Part of a small language model's weights.
Training: a variant of SOAP for these matrices, 159M tokens, 2212 steps.
Each number is 500 + 40 x the weight over its row's rms, rounded and kept within 0 to 999. Layers, rows and columns count from 0. Numbers have three digits each. The size before them is the row's rms in percent of the matrix's.

# layer 7 attention value, 160x160, rms 0.177, rows 7-31, columns 0-159
145:558492508464482506542508476554486498518462523427479476548502483466511467492502503532484459537474507491511476529500530579425537452624535569434517514529476567539531456521485485470496495531523511458507452523513460441569513531481541491509539499475446512472498487531515535448468489520466521436514470487423511488440516551555475537477515598497561465521372513498560497490427464594514499496547487436584412483471503483479448551516483512477502521462507490460539504503557577479515388456459513
132:554409488532573503540472513509570465501411486524530517484524534549534552455475481504520533552496558527515490477559469529497490370521474498465504559481508550413557524456471509517480370500513531479559548559490517529476549444512434497557528526482491457535531507515490486493493500549503506489521490575575535515534495524519463547559539507492491500444537449498498492515505478408497530449538476502443494550549474533534538505437493560521430521442494459541515529512456476404531589519484485
136:445428522455557549507473510467502508529490478452526537515467481533474493465573501508450517474475424490441572492583485471525554480570505475520486500521562488563540526512485530504487457529516408534454467414473493552521580482475478448495478505430481503507511555507538533502537522493491544530457544474480483496484447552352475517507477507480534474512479450528504520504443483517529560549503500555503457474459551475533540387511460530491540450565480531531568407418523530476538501463453470
138:615478418494517511566532521473540505480527499578467507490537571484536556510487468421547451541544575451487500500467567443505417513499457496514497507489487462489530410489478491421467497515476444480546501562450549517555491510473498482420542496486514477515503530406502549456525500521505537521579536505473467574530493507552489496497526480518490545606543432496526496543450476519484532523470482475480504489496444518449557464523448545429608514557526495560510503486520491465487464493567542
152:537471482491450469526495530504507408463520499477515520553481501495501454527533501578444508524524487520494479432618480526462546543462436469521534510535481483464478502471533519528555587471437509490546482451519480499435488493538526579479496550607445492525535521386484457527425510520443469527420449503500523500459501469521468435460544490464499474471496558422542464541460436489535541552537425488499486558449526582497497474531480474538508547491453501447468539520529524406494493488486535
149:474522413478450472531486516479527578546504539499482551470486462528503496514525442487499507422513494591518513501540457442582462520516450476545536582450505483458514530481469516488476442486567472499497445560538489532466501457523572538535463463463551462520457546559481525563556477514494562538508474456472486570475514444523509563485577447491559552428424509500489522537491532469441535476544447449443462500501452474513431487518462423479469493572437530548468527480553565473518538524492548
147:580553476542452538496558554495488474394472515535583502444501516410490489481442571534526479458507500555492514549497443478479507566519490489470511481461501546497449474473506452446464485528533450438514432498519549600555505471584538475462505590488591479510458482563548485480529488501474448549467460539503492489480549462556434517544550525485513496477521456545455513540444521474469436561578500518508484463537481537525481488451506450446526474535526489536433465541502501483515535563447493
140:459526423489476442498455483569522485608493522496462555519495530440487453510495498535487486492494483463495493417500497554520501557526471481536508453453491516473525446445517501568536585556536473522506417515435479497429445563465505428514420533415506530472493497459502445486510526501567512511492536508443503544544559552505494550500558513527544482537481454473486488470546465509509517474456495486545468498516495493425391512438481476517460542537465498510563457523436481480501639550503465
154:477559484575469514472459574515548460503488466518507492502467472492545544564497533517476473528464541484543419495483513499537560401472487509414497501505466478507547444507468477577448504505516537561543522508522488535500486494414429552589458420540562499540464523449493523476489545445513514539471533595463465446425489459525532507507448491492490543506574485536508533535564525450428488409476477506503473481456507464503480562538491461469519553560452481498498579550566522553496530448525491
156:478517470503559486520555534461472594497577526460497519504549436518525480518538515521523517519552470494455464463499473519403510453537479509465483481466453499529527474506495474365455454519491497496497481507457459526485466539497487507504553447557512537495472480523509508540488490556497514487462523541435535509487417457431494529513578520514566493483480536513488549425594464469505504588430521477489515482419495454465471540481470426385526494486543577490594461487519431539521544538545479
149:524507510483431588531485554430552489456529459453458505504509531570475519500450487476401509510494478526553511464597409544522535464461459476525489489501538467496474460465473573538437455485468465461546547441493470486505496470600469449516473543512456408387555515500583533528529520534471536550497530535510551553485521509536455491489475454525580537525524459486487520526517444519548493451476493463535543503524495506523488460462537599493546442536451496469444453512533544486471498532501507
141:544520490554499451408523467521490478533513464505531484542502504426541432598495451465562450535517455533482532504510491526485505438558459543535502552459471483485431514521505417467512506478570537539461463526505560522471493493494538498593532586495472535517523489504465475532580499440460495446488515420468489574528458499500517484538504441472487481489557443447551493557559561501488522489542549499488565542478501480509566437515544518478553425478472515489491474483432523506580516556395523
139:490475472562462532508487501507529513463560502486460484476481507506553532551459479515455534475411519478583471606456511524485493410503523523485497468490462568553425509430567517504490572565496496457509532474461536498508513490509500470524474607474551559461559559490454548429524498514440500493532511424508511518438446518472534506495472490527498423414466504508517503529539530537478511483456412447561474535554502542492442467511504439496461411525447539455517476467501535506433434502447512
144:520505494540545451531468491548478474475453502523494495517471494517416555555452511537457546504475405435482481491538552500467507455446486536546582519552456464533479469552525490461529567543535527488577433575498547499554493483492512470578485495490508485515526444530455459502509500458514465505579551520504447451502493465521487502497552500518486486546537460508565525462474403484435444559487462457538441516526497570597475514495471504475492507476500506505480552429606467499505482439509622
141:500558486528490497495518502530558563498577511467505525547542488558491580422483492554488525540459444488495526518460482506515475440541461445497434465549514521488551471525471429483498479468528502443459506496557555509471517499572569473485513538563543466493424600510606471495472553421554515469458471518514470501446481481510487461493516431541481489527479510560530565551420501526536552448447423519465398465519475513476510528500549448446517499518528554514452537455551471480527461537466533
157:516556518552533561442498531449561557540492482487526500492523419478451517513487496451465448554510429480438513556501467461556555452516481478489480579480539496514566520483399566581460565496548527560500470527452414503511469520503505473557519523457480515420516502532553501476483459480475438562481423500498520514485542594560509528397523564523510512496518512490479492468472524534488590554526485455475466474566510518478516551559451473477455533487443473503497552531524530477511474510448451
129:558475524482515433454508525550541554542507534528477490468582484513374483497552481542421478524545445483545520563549453423473459472521464544507478497485489502471508519446476464488536521499467471450449574629480521511572505453469468546483532442492515483624548466489539499495434445472485439490552543578516543511478505484535490485527465475531504494566481541492452511416547520545493484474480509500541535536489442490505490476485497476480532504468519551435454502575544514564483535526491456
141:429442517468518438562484515551468468502437407563592473516435443493453428562458531545548453498513519534515513541556541492520435498505478479500435498508506510474514510520453509538443563512575488553490448525522469475520465596455518462525494539516478468480496513502490508497538541524535550468527552523561463484510420510422531495494527491512501474468467500536472408473572504506480448465567478487478574538481501502476520509490473537539540527458414530455458424439504597543489459528468516
145:502512455427613487578489449451470479520435523473523466519481547441512527507477455458522519498501516482518524468460507476584527469489480420516575490554495522398510465508502444537531491475544444567502459523486490493500545500500467499570461496580539498470563473493516504516529521460500406488502525416463528524568501525506536534510452589453501522483513511476452546491473516450413461577505545511522521468449523593512462516527515539468548506445528431522505508449469540472453598537483484
136:554475536533498555453430506486488451521466475529432525486439531535497582477424426475558533552537605557607490457454417493501503552555454490526529539526538420455552472462509523504495517525461486496493516512508556517513471525539530493501489494489500471476488566525478494565484506550472468528519500459487520542507453480526447455483503479452530398531595506541500556453489429474568495570480471528541419490484545397492556518440508477509518489482442479445479535484489491475479498543513477
150:509568527489553514478516513491464470511548444520494521530579516512459515533487535556524479494515514511551497560410457549504485455523485511516522502473524441513518539453498575431613506414520433517417584511474536483446435526526466490484482551529465529527462546467519512511520452520611549521535490531466486446513517475477556490448522496543504588539573510499473472483513459478526465443488441501469509452503472568483502493533422530490541483498482543560510564503471583451413469441478463
142:525493517403544513490457503519536535511468497530583485474455496525551497491582545488545472520567475544536460495502531601516516415556493376463533576488396536506522463446500507424473476597449473512484520506477499444477516565545530514425500483522494485476514522505498486416493489542455491521481536410499444498512483550497503541529476486511467522530492492525564516508483462494473544452427499510553463597533490479479459464506572471494526552465488481489482460487512553468448458547544549
144:516525557480450610457440427486519459546493499521486476456482501510530485544437512509486531558525506545476491499533455501520503450443478516487480463480521478468542476526504530474526469480500527455499476487421382462554559523484530488458538466524580533387503482494593576496469515523477486442542586512434416557554504534460570456523462464443550553457497488469499523477506558553463519530545487417461486515483532491490494481522454477503449466497467492515505487506519404496429454556498517
142:537435487522446465461527460501530451522561469475492504490475556592469538476496453506483472557439424464481494549470539553504545500443464588496459520509506509478542495495479558532462471440566500567556522425483469506502463491471666515520527425529504551470532532457509503474521536483572458461512594467522536483487528465480543509406492563491455506483542455503497522511458497468470459504430517519439559486473489514470504593526430518501506508507507504493523526469419455492460513545476503
143:471445407559546543505449485492522493504534459540546562446558508490458541545540512456516512492536536510549509548414500475514513538508494517514485543433521513547491469512496553548482548503448495563475496562493570510491490501472507530499448517582549464463471417527577479538546570462475532505465516458603471497486492484511525538455444493486486515485509565573519368461509486543544442465466446470555516507532494440484502511517523511510560453466476394447508487499566444445493529496508462
# layer 7 attention output (transposed), 160x160, rms 0.167, rows 7-31, columns 0-159
135:539521497629506496509491482506585478509513510493511486556488517520467456487482576568529452428501504492504467555500480648506506507515534593568523461414578523454492561540462455489529573465477426535520565499510506457500490538446493457481464486498453467499531457553512465479454514492482539441453498502484539519485449503465447496510523477469441588493485532449498488532542529529524534497513516450509487574486450516506447495547431486499499535480517424553583535501504570513569506504531509
131:466483485548537452519475582484522580553468513450510519484550522572510570389484579523476554578496466491532480501506459475518472449543507529476465505536561550498474483451508476438517501455499504487549536500515513580495413481511552522579473557479541595512483466555461395502525486521558514519496441529474372513540485490506488523524521488473519498491533513518483560456499473439492519499448507406498560524522501444539515555498497449506506483499476516562474521566418453477540503504476502
124:507454469462559446515513499497445460443442509536540532464490560452473548425488487496492473387479500532406506419513554563586546488519473482547437511485480500598491560504507506554493488509481487545436538520487506418506507557500485481598507508502465441478490494404491514528542497522528486517525545510537443501520400506485519531585460462600473478513514476527496542497529506506519474512532523537492574477427543454573544510546503552516549480520482509550513565474500512519556531493508503
129:527490493601527516522523551557496538526502455484525438529456505487547507504518462433429451569503539479473491453518556445539522537493462512531575437495505469514547477524504489480441488494457485513572475478469461523520452506431487504486478430425460521480536498432531547496481594460483513495484471485533431504524427588543501488501527466544600508556480521426536531512531446557540559538535448446517485573554492505392542539510456479505579453517501473500480481525543431481467509519470505
136:510531557444480471504466502456566508525475503527521455502565477501511467561455567474456492536452505480482561499462463517456537515513516502518518533543470507504476517485425477519518560517488506445521615542524506531525493497515534598439518494528565465437514470357511512453547497505555491526448495531506495514430610492537460495503481499440463473530518477530451453490522514429482534496511584504535478525484529567454509478521494530557488491542477466582622579495573518444483501534507496
141:429480537422529451513456498425535471535579467527547494519539534526555483518490527463497548528537517506489488499525540563542534569544427404522505506480548497515505517486570566466555477514521521517507496514477578533507465509448495471509522511464482394518490540493478525513578500513551584495527515490483451478537520515485560584496499582436502547502530476518569554518517440542434475371482474473501490564487446481472497460569457452481476509460465561491487467496570526451489483516541533
133:429485509565479437542491512517529464484499446494499504500417461520547491552507513482538516528559458490480482528530485507548564509488508511459541458488484482461487473478540491525474515498472455502469491482533522537514480650520500464573551523450499534448478395531550431440630504571422473491517442550429502485447524532488500532487468551452497480508481539471541527535477521523485544471434492589517465480486585497469497569481457524535522449499539555474468472461495511473454449575497443
128:544532529473560422557463515494506509556509579510407498559481522575473487517540469552442502529518499450467497491520474488453493544500496507460487524526499499416517504420516517521527478562482501467507438552560519498474524488425435427398513539486482518516488596518445514418585531481553539458488492525488449523471475461492463473540494500599478439561535497479521458496548517496532485504490489507480529578517502462487458495574471532551552552493599516526439447486515558474497555479526518
139:519463515530579535526478526516441497456503468433572474504533515460516412535489443395490516581566567476510496541435491548467467481482527468499533546455482534460496480477480491517564450532550497503478458470522505576506510490504427563508462544521505529473487519507472471484470506459446580591479493486460497495539533540455544550548504510404462481523460490509423518466534526451488466522517526547503525580472529509546490463437503469450563552487503475524552400531533461550553444429479493
137:546504558479518522474482553535507501415536515497553537502568553496508513582538539559474478523477503530532487515571494473561503493519534542542453499457495571561480436524517484517500482540520578497538499557471482435523457495535403418515581536541505485498481446403466519483541502479477551528550483518430526450521492567537431468445520516545547465482497491546544484548440521542524450577486557405529528526483542491516520466541431506451497556511549527454515459520541543478529464476435505
132:475434564496488473470484505469505552489489504489519460423498520531513505491506469515416426491451479454460525489503478505543598506472526491534465476532534486351490497505467514537522538529523382443505587521477446518538487495587535486514451492508494478474480439463478541502484460558532536512543521555493509512462426561532467522552522478538499525570533500517587577461547501464519462522480515542539435500455506508492485569471587553453432457476474549501467465483539447489565499484547505
136:502550447633494528477507563503529445510590496556457563470570461528468563521465491422484457509501509549478527517464486454446539486539447475459484517501498409535483501507506475493472494500518617447428500524493540433475470456461476503493503511553535452548531484448547542542509507467465569515456448511480485462512439536500586459477458504489439515573588512454546521495512526485519528454455493528540518527500524496521561521541557467496515512521523486463496489528367510503466484531548501
133:439452443507441442488521477439500513570561529514471500473479520476500420466513489523507467489450523455518536451450510479492493503450521483517498512490530537468513516513588518580524511474475478488473517528425532469517466508471485487591432522511430489553539499460451526452424498510495595466521498471507521457467524471499467512531474375489441453523499534461541497575534571469483491479462450538479546485475494496461457468413565430471459565508410484464515412475467464524407495489528480
143:502568493561428535493447500550521555515461408512491543536458550505498535566472595447509464510504475532445477474456526492539477504541542487580503502561495464469507606501507459569515501522517450548442463510532540470495493423525535464426503521535428445572519474497492428455528578505550540529496527447431509430570566513504521508531510498480502494501536487534481542456521464451531482537524448457539518499496487476477522537435441466531573495519518514523542539518522444440465457499414513
131:460540509502519425527456465559529510469518442486514460538522540493558519441463474497531479538444496481477513531452569463526509444506499477538518441554521524514480447545522548511630528524508506511578585424460499514514549623492559551499538497533512458517468456452480416564562618492504463515491522489529532478517456501465556498469522455520469528542421474577480517510526525494490546485462539562477507475504500481484523440499464465484430501486547580468499460475494517427560503504498512
141:532480559526614502513535464485485528543536504564477481545520497503546526478542576430592506474475562518451528501476511523475503473546425479528497526457490514469505467554484469463522507558547433488468515493465453529499487488493526453493467541476500472425452514551484487484554404495511510452539525588492574529548487439453413478419550465547500530567550520507422553457469534448516538467466508493448486491467466522502564541442478454475578529512507492559497523540537459504455454540561537
129:573541451495490507469461475577493520520545458501479443487486419520473507537541516573391498452518546505533455618483453496549486482506468426462525536478501529501478449496476461473492451434526438426524562534499549575567443451562447494478521551506511481584534446474557521519502498494509478513486535484534551442514479476439523504476490478571560477442496473519477506494450580475529492413491459510534480486495401487454499492464506428465505519506522543481431542485518473516522503442450494
130:565475486490485477562569522582428442525486492502561495433522527497443522469440531443501533457546502550514467472556482564487454518476527435468521444589485487460502490507498501512459547439522505488528413575465580516532474450500521470484494551516548493483486506478589527464491496543534465538482526553562478439462490510513464470510539500467410500547578520518520520451505478483453429505519472545523436578568472549555513481543421538442541548476452557483452524537487546542478509503514521
136:496549512471556477543497416523593568513519565435440471504534489567471542470480509413444542522490560504488547414486505488559454496475539504493441455484515521521545585518479446500465483507515528530509461449498515534507472430585525428513528466549503406498518528549569569512418517492486489449483449471440541549502497498511492516453491539424555460546535515501496533499490454450504530527488530488459559483486536446532533460522492559529499488516515529545495463542489558508452592495515416
128:473566535491509533426510514560466507485478507513472531496487504513543464523479464434516494595481431478471510470442453480473563557490525493526514536491534527489517466421444482511513485462438451476577607519466519505522518484402519409583488474523445532458470506523487475534494492497487452490477501434436462525567422514486540453570493563489577487533509508503499455458515482374539470439570492526554491510468538502529512554520486523399447500528519485507483451535495461543514517514452469
133:509439478533491454434462490600434475507469509482557429482542383526513501497526435500494480484550501517532549471468519427493465515460519481513559516494508460471473523517532529495536479557526441467503553516488502512493429645472574537453504501503495476529511585494499515513554397471485574514496460534521531534563427551540516498540491420466557446483525487517538520513476440457518552522583505478462456504536487460499490482466426525449471553518473481478478533541458555480461503513523464
136:475517501495541492515482579518559529489511504544464494517427539553475466486524527523471474528506507538573399471480523533494465423523433522579508452492502509469594468522450538506474523490441457514504502521501445498462512573509436565564491430575526447456448499456491454513423511494533492503517478463529477450450510540516502420453407417510507464516489475485552461474489457423516449444441481432475505614538492515553524519525517483495457542503454492535453511516471477448487472430488471
133:520488523542501541538536469453504501497441576541478513508554466485533457499454515468517480502501515498476524585561510528518486541494468426538486489477417454500530430460498447457535452471460534452511399468513492568528506488558471504504507495495483397491493437432518560569403505496460510460559551511461514599508479439544480470600517439496496569595462479513549579467490468517481498475529462421547498551475475491526470549441502459538467465523501504495493448506552482481502458494500459
134:546504503569438488462559539555558537450520520458486432493507512520448509414516437420499554483462420487458559522467523551451480562512514475459458556544450523623474482488544620506572470545477485474517453446456522523537556413528538516454476450532508503509487514502497516478468539526532532499530504550532529501472541534530430469519542516543512519512513541517480517509581449520516612508475514489517567556471479481530483490473495498461487529527497486532469519540516512440550484507494591
141:526491464515539442471508485507497516529474420516515600525506550484517580472489487452432522517531490524448551564550534457564503536477486492508508481538529507525554423505508528537471568491536501488595474497390472523494529488498545510488417561515522464477551532529497510483510474508481517455499526471578571492485563449535510553442441577485516498522487491533548424509425565489540519520556555527469536531485508562559511617520453480455446541502464455557497486507545488505437515441483521
# layer 7 attention query, 160x160, rms 0.219, rows 32-50, columns 0-159
084:405504553552509487467493495527546560508398482426482461461551514575482525527510515485452442542560488582471518463477490467525476480438588491519487432505449516413486509556502534544472486503531496527538461510496510463480556506594501478473435431515525505501483558559494495507453476483501519508505549517479449458519515504485503442461478549498515569532498509506504538513496402454396539455481459522552488511495469465509491481572508544538496505530489439500510506441427486530572490463391566
085:508544487446477574513557454495461458490530545537453491419548481529546416560508426558479510468482559457456510462452491487517495477478577540469555527481523509465511534521564490480529513528525494554505528469525497489516486464492537510504474490478459484559472491532528538538476551480445468509451490455499580505458439532506499419505518511548416611532504528535540454486468422487472500418547513519448461505496466510557523556475433439484513493531529495448481526486427533616585545498441486
077:477498527436510493505438545447514470472520410564505464560553428440549503541485485521485460505556517511468483490501434527536616470486474470534533522445505475528542429476423513483487487430463530472541490495453384415494523563477455467499514500497518509464470580487501523530499464502512503480512502474561446496474537402486532568475512512543505414500558465501477483529467505478524479498572486560522533483430430425484469526470530470518453448470564528533465484491521489422497488538547554
084:438465499470489494473493511514585546473544569560580508504531471500474514562501499521563564492535480543539555502537468487507508510465531488505492465494465456538468546552458482549557508465427483530543481517456603416533497502520487495441515508476478553425491413488545459418532524539482525554503464443417485470431453366530571465509514429503504506504493455529489489562472509539528508400492528532477474463503495495507507512545462486461475576474500454481494484446472500518418523555498501
085:489489526497482493493486587471499552427483538522496443492480537491503493548481447425464491502507463536533539534467484526417476501483475490531516538461495562452645526502524529475430515568484512463476568477510414582485451435522466473522455451480524531526487526459407455560578496537458505533436523463503558525506495534537474524554421533486498495497524546509500477505474545512408517579474485496490489535475470467445589498456461517483519494502505511532515528465529566491413493405489497
078:499560550442458407464523525557526510446512470466538466476503463456496459502531528538582480506448512466470520550457491570479539429520496414507519521520480504455509519591554532532548511486535482534509499540488616542550549531519541479519506473490531461469495462516585458486535429538531502485561547527478489482503471544491488454410528512444592505503511554440439474494524531487486489540400434526561494452503509475530479543510462459433489505501544569521474511521529491532506484551529595
091:570477492493508491499462587504503501508508482496522520509422449522533442487460548442563561509511389515538497506509504550459483581517529476410532485551523498505517477470488514474555401435572511432496527503509408568509438475432516506472525477532513477527478482517453551540451477495525504407568443522543473562470490551469506486529553535502436474489509514415537530466534477503509521523546495563483525492449515477482436479452518478450500488500557514566525552461507572451552481466562541
082:506496484481538585537444550466553583518503468479472551501538533460481544487503474430523569538473481540450538514499529480466578485509531492480508490487475549499486511420505488485425490517583567521545504494431440521502508517453487514469596519506451524535415493537480525527549469485541498506563505505435392392470526519537492546451553514553444464402497484477413555507480442494447503454511503505464481480465546503553541526520475483529600463515479535539482491501485431511462492508489524
085:540442512569567466443466520407538464411412507599569540441526463458535525478529553475490531549530416553483448465536471494515464509535476507546554501468518465517542496508561570489531493534510507482511557437468448546384565499485526598450419517466515492530525508487504566503523475487491454519504430487548557499499473499521514541465465464519529446511494515480533504509464488506537467505473474481481530520454461474479499529517516570491539463510485528580560525555470510487576501433522517
072:519519465578494485503478504468461518503512503413542461549518525445441403560534448493568515473547497497482460483522497538489518492495519425525464440450481495508506482589520506532523473586485519509512483455442451497569520472524533476531510487498476449496447511528576470525536464492496511484522456454510469515485492536461512549480501441553423490572483516545456496474509464531586540578553595571457562523509500527496527539411526496500547529474469423510492497483646500428492494522523477
080:499548452572531523535460498446495383515451508492479500445602502505477501481503495497488511500499486489528474512538515521465482517491468520464463524521492511497549517478545484494499496407494500472458480537525504489450536523432487541511464512498516520555521529534481525570446462455494578507518617569512473529545552520494615501538470496460558488582442378541510436553443519493540498591466473479427460504542441480521464413476473523497452449509456488450464529516540529444510483536516481
092:524456498447532460503441559408574522469532417397457509492586557523522432541509532502533552441523500501492615502493435475557507528509494504450537500490548498482496607553487519552529505558501442485501484462463487522518469455463490546480458525468517503430475477438506509594396460545492460513531515536520558517499468491482467534565499517542466530518531498527524488513452546495457476408473471498476519499464458538538506504526515481489533468550482513455551566523509499454533574506468552
085:516518511471517452464543544493571455481470483622558571425463443497509463499481546462495532488514415469519505583469427525510530500531551501516564496452461515537512519516458527457524504510539511482592424489476470486496475567449523495440508478477545501536475497501519490554530535497484424448471479495541471480547545450528492548524528475564493550510505510530462549492578501481568513489513457499460476485441547544480499518557449472595552549483505530533501532391423552571464447488491526
085:519464466531463568461521523524566605527508491542518456490501556532479498509515474474485568467503531500505478491551509480539512535502522593488501430558481516531473516526516511474425495483505562427567538527546491517496460575469507525443498552527483505596480543570530519537486519499491492505386455503515477463472540592497528597467482554470516427492406498454454534469503458497498524536541523531498544548455514467538425516470511561461496435486446498623493492486515509471494509483445541
077:480522529497498540502623552509488471566559586508533504500444568514511519515511541587551455514517524537469510535458476481492510498498469494493551404452499451588492494579503568502477468503537490528531449553513512465493474557499517446433479571491537505442458504471430487497518518539529488476465527549477547473484490498484475510518467444535510553542431489466519452476537534535468475357476512516447505531505496529398455474429516429484523483507550446521477571520508439468549483466494504
082:492502488471488476453454519542421485552428492536499520571428510516480528475486491540526509480577486496503470534476496515568462555461472543496463565522511435585444502491516540481497463492414477526515509384492473532567516493420498545530573527529526449485511494506478551505581400552458449438495451490462520575461499516495596547581455560475527510397475473530498491470457519459532455452512532484517511476510453491518473478465415504479502496501488542557471548519523490526457517527486459
085:492486496458479550508517524527530472473426507506504470431521565465480511525529499519421471549439514503503485472540423421556585445456559382459517461471469502489469449508476577492525519466549577494583558523492494529498485501463526464509486526488522487449471501555406499499510438486503557503530492422504455535532476569549532518489523487490497581491495554530486468481534416453495519492424541448516442495405553528504490500499542544508482471481470472450467495481476460582589501513466528
087:514563520491497472463563567443546570441612548559537436517437529506486501570505530483504503502514507541499454500531489510468524495486571538499404482556451517523531568440540488495540447445551439491554514465524496503520495440496495526472529499454457497446519505486483496456518473516483438501524487486450542453453436445568564504541586472437557481516478514433499490447484456450569541403532523438558509464525553505504539498560493507557542476501508525515535458471489468454448552489460501
079:546438525517474492482548481474536451434528504504530490465587542404558520526576517551471490478466516566450556512468422493481514460439522487521496517460506527488492501476433505496492518492511453498512418507453485474467494561555503529553559513458468523477528558561450492467447505469593513484530529492557547415505508529439455424495480516491504551535486558504429537561498474433486536487579452495469439487478501547488545466461551438556563487469532434440497458446470475538517470535503563
# layer 7 attention key, 160x160, rms 0.191, rows 32-50, columns 0-159
097:451465497540479457460525434444479518465422504503543453447496566541499462438540493529511511566513509545549512501528504530559502555498559598494435479513422509460491482524392482430555518502549545489458489479532512470529530563467522507543433536506542493472450575504508516521450567453465521451482505534493472462555549421497483533495529564562573542464509486437478435490502428438549515504501451475543463544572483536563445492546493505475474464520538527504473545514489465479512518569452477
098:481501482448525493501512417569502511449513442537513481494513518545505428528505472540509528452422597448528522472423529496460506482478543488501544553439493457482523557507483507460507519549556469501497490520535493452551471493508497581478401530506521420488528457499486522505433547494469478435470527447480523521533547423504459447561520426555522556451524526533489558544486514552500511439498526514477460465540462537569500483499467483476492466422418564429504554503437578583530508504552475
092:477521461448463528536503541484526461484478498616525541474537518487495497516480559546491498495536541492485394545574473533467513479598561373568551443456529530542479454514539524487451515526499486516487482594491497456474462499489545495514521454449562498466515536472461534523423527488551525515481475484525461475492514523511497596480470465523556448471513491450557455543454464478495462444484475493469496487423553469440444545512505502505468518526515509471517547551497435485581426485593496
098:464477538466499522502475515448460471578524540580485511489494463409519476569548514473506519522501515515548502501553574414577457489465544459534508473489493519502511456496524514481526554506433475498523417470434530468493420476531593458506569489507501550477527537473476427412479488461594515477528465472470524492523450517478546436540488440547491433495485539549541491512474525460460538470628519491485487460478545548496447508476480458507500520539424387493521525522492513525473448509525500
095:482512522504475492493535487426530506458435487499457508490559560446533488514520502554536497498508476499493467479458496554519524538450498545551507550445486537461545510503556500509448517547370460508480554511462505532482554474514455513469541482487468485490500461467495495534477511505513522566603561516467463498587471518489478433450439558589471498505510470511505524448417514483465476493415541573543509495420544547561528526533480472459507504587474452492558507484581622485531480506441453
086:467498491437442469502498540494545485478520430502516453495484495528532535471501501440492518496508448456487518593543515498476508529551525526470454482563498468448462457521502553537509493468426452532486531564520536501492499429475496502556498524515535506405470501551472485511516513517557555526484485488456511486492455530500549429417538470445600425436481512464426425474498537525403500589480440481554546472472475487439511525562537511461448465446559547476491468512546515581448508567549549
097:468491524530515522475465525589584390479460473597563485478446440545521535490458510488493492510472446451480496540444474507512463493518416408528570566479606534485542522544509559515541507406492525451503472455607471501491504451513523557485522477510509520560502454465523501476493522549454570530494521503478436568559521521492487553471546454472512554535500512470476493509492500441548439479477485512453506482483546477490494485438466586540501512525555512555499485474462560525464546481497523
082:478558528539510449483503469521455567486455538519495494537414451489489474537507526481551510466524427465511554492478467512439486543522512450535545431503439526497480526586505493508530508491539566488522452553476510578509527504547519416552487460469488526496469568579583464514503572513498543540531511485449440387505552546452433512478497498495434500492535514537474457501529465504561489523529515444485492484531549468396516524556469594501563484519447490489447516508520456579463577483491487
098:511461501513496519431430530479567467476439469611487517478552439456535470509442527472513519485521457571398541480519519475421566459495456459556533510480487452470525498595545512490478560577456514469517503489498543488450467456546517545464478496520501546514436491519477431516504485458441538471535496563482541471493510551520430549501489527530520563495504476468478521523342497509484501507518480463457588508509493476501523535540487517454476461492575458588527515502517492434532496502527542
085:482535513599494567519462454506531536446478551509472500530515507512435530592497529485547520499466443504497516503398546483483458557512466538504442492515494481537490489533497505517496607607527475566494524493499428413530514403497514512458565528480496487531531512428535507510515418465500472487441454471546479508507471487486464530479482481527445605468525420539463517541535532484528494523470500472455492532521552509408461526481497486471530566479473441503525467558586529540502480473545435
084:502540504509540485463504448461493489503498496492415520508566529517576529578430527482484588555452499572519551479548462448531438511565477478466495489484528472536454514544510524520569495476443470480459538511465529479469482548491475499376471539474482518519520537487477526546485471426585470511491500522564475496563541466411487513471520539446453475563395504528502379566521452475475459477466459518465514561494488474473490463481522493491467496526518489552522507470496433437566500520510570
099:491418514482545518506540549419462486487460449468469524530521493501531490445501539506483526494551483492471482472449479492491506470547465522529532545510484488448422504512559523517525541504521475480503443416546516486533505475520530559530503498490532495501522563586531574560474571476455520527515515471476591598470493543455485487495408467539474525528445548548522415547455457462519585458586485506451537494521508516444439527484514495467540495497527558517513531530389541536566469418440472
091:521482486499507506478424476416509436556465424630554540468402513469443419531464456501450494460486480511477516482471519453508511541496495465545584505396402533512473479506474558513468539497526530521458437476434564505495495517497513440519575503468512470503483469530508515478482546488450519470530508446500430428544487483578508460459488454512507486524547549522506545523459459454610470474485526452472507469495507523477551536453540528484496498495553509497506496465537526575447457510453488
083:537526516496503479450543489621459481458519488580538583495424605465470532491506510513435523556473481463524502528460571464445468460564475521497498442486504521554450520516535477487554494484471568456527484505478519505473567498471499517417515457516461481609462569494492423509539537504434562487452588468431459476461513464574496529485494473497433528503421535473479481475487419469479517439503499460499513508465511530549476517483471539495502520526489456511462457504538541491474545510460584
092:501501466568501594559550579501545500527475457475543447518489516532492502455510497570492489488466458508522520474539595490437513475453520538565526422489536451505552416518521496503470488443537487473496439506456523491476515475449484501508521485525475525544455501493434520505497543569526468571499512494499536490487523407531447496496499439554487471487560506514526529459522483523460567440513473489422485547468428454421404490477490424566481532503580468479481509525446505477549401484429547
094:543498572497505520479523512483471628511557488482533559505484459466490580507459482520526578444540446509490468503553505578550476564524491516533494541559508430467471528464488521490526498540533440509489481534512488510575422407462496468435556420502493449534473523510512516473502430528439479461487417447440511579461548473474552568521514512547433515511446469529505552435463487515491506409539487452511573451499559490502486540469445516540504473523457509518430496518487475477513503511463515
096:483473545517495525508486480539440513429531494591525487540507553560474583437510471512495501506431517442525457458551506514540509445476536516449479467442518470505499552406487492505465585466572545395582508558405492519556523647498484535503510506545535473547545470533436465526512497502481503495443502478509393571486569494511520445514490495544496518462493504448458483473521550489531535493519548460512486492462441473540492477503555547547476490498453487500526555495558501480497542500507520
100:452537475416500464447607541519544535506482521488559460462461479509460523521496491515449502480456456516500473496493465450423530427448617508520438484432430467470522569531528491493439532498485411487494464509471532481517480427576548450502496511493483555515463597508442506484442498523497477484476532516429529477461462467465563545521495490476530499522542507450559477442532511431522517483508400516551563481527571511483428496505582482496457458514519451544522469518452513510505520461482482
091:479453509497510505479517501453484489563530478462505505521522557474470421441450508492438543534459538533496527550542492480409505497517592500452497448426485551460543514483453515496513486452474499408497497524434539407495497605526496522523524540481522526556595514472501544474435534464583507515562571521456544484582492501528481416529537512506515512491603539561433451584522528506504544518514495531498461461453532521486497539486509495525452517545559534490543549421508511534493467491512524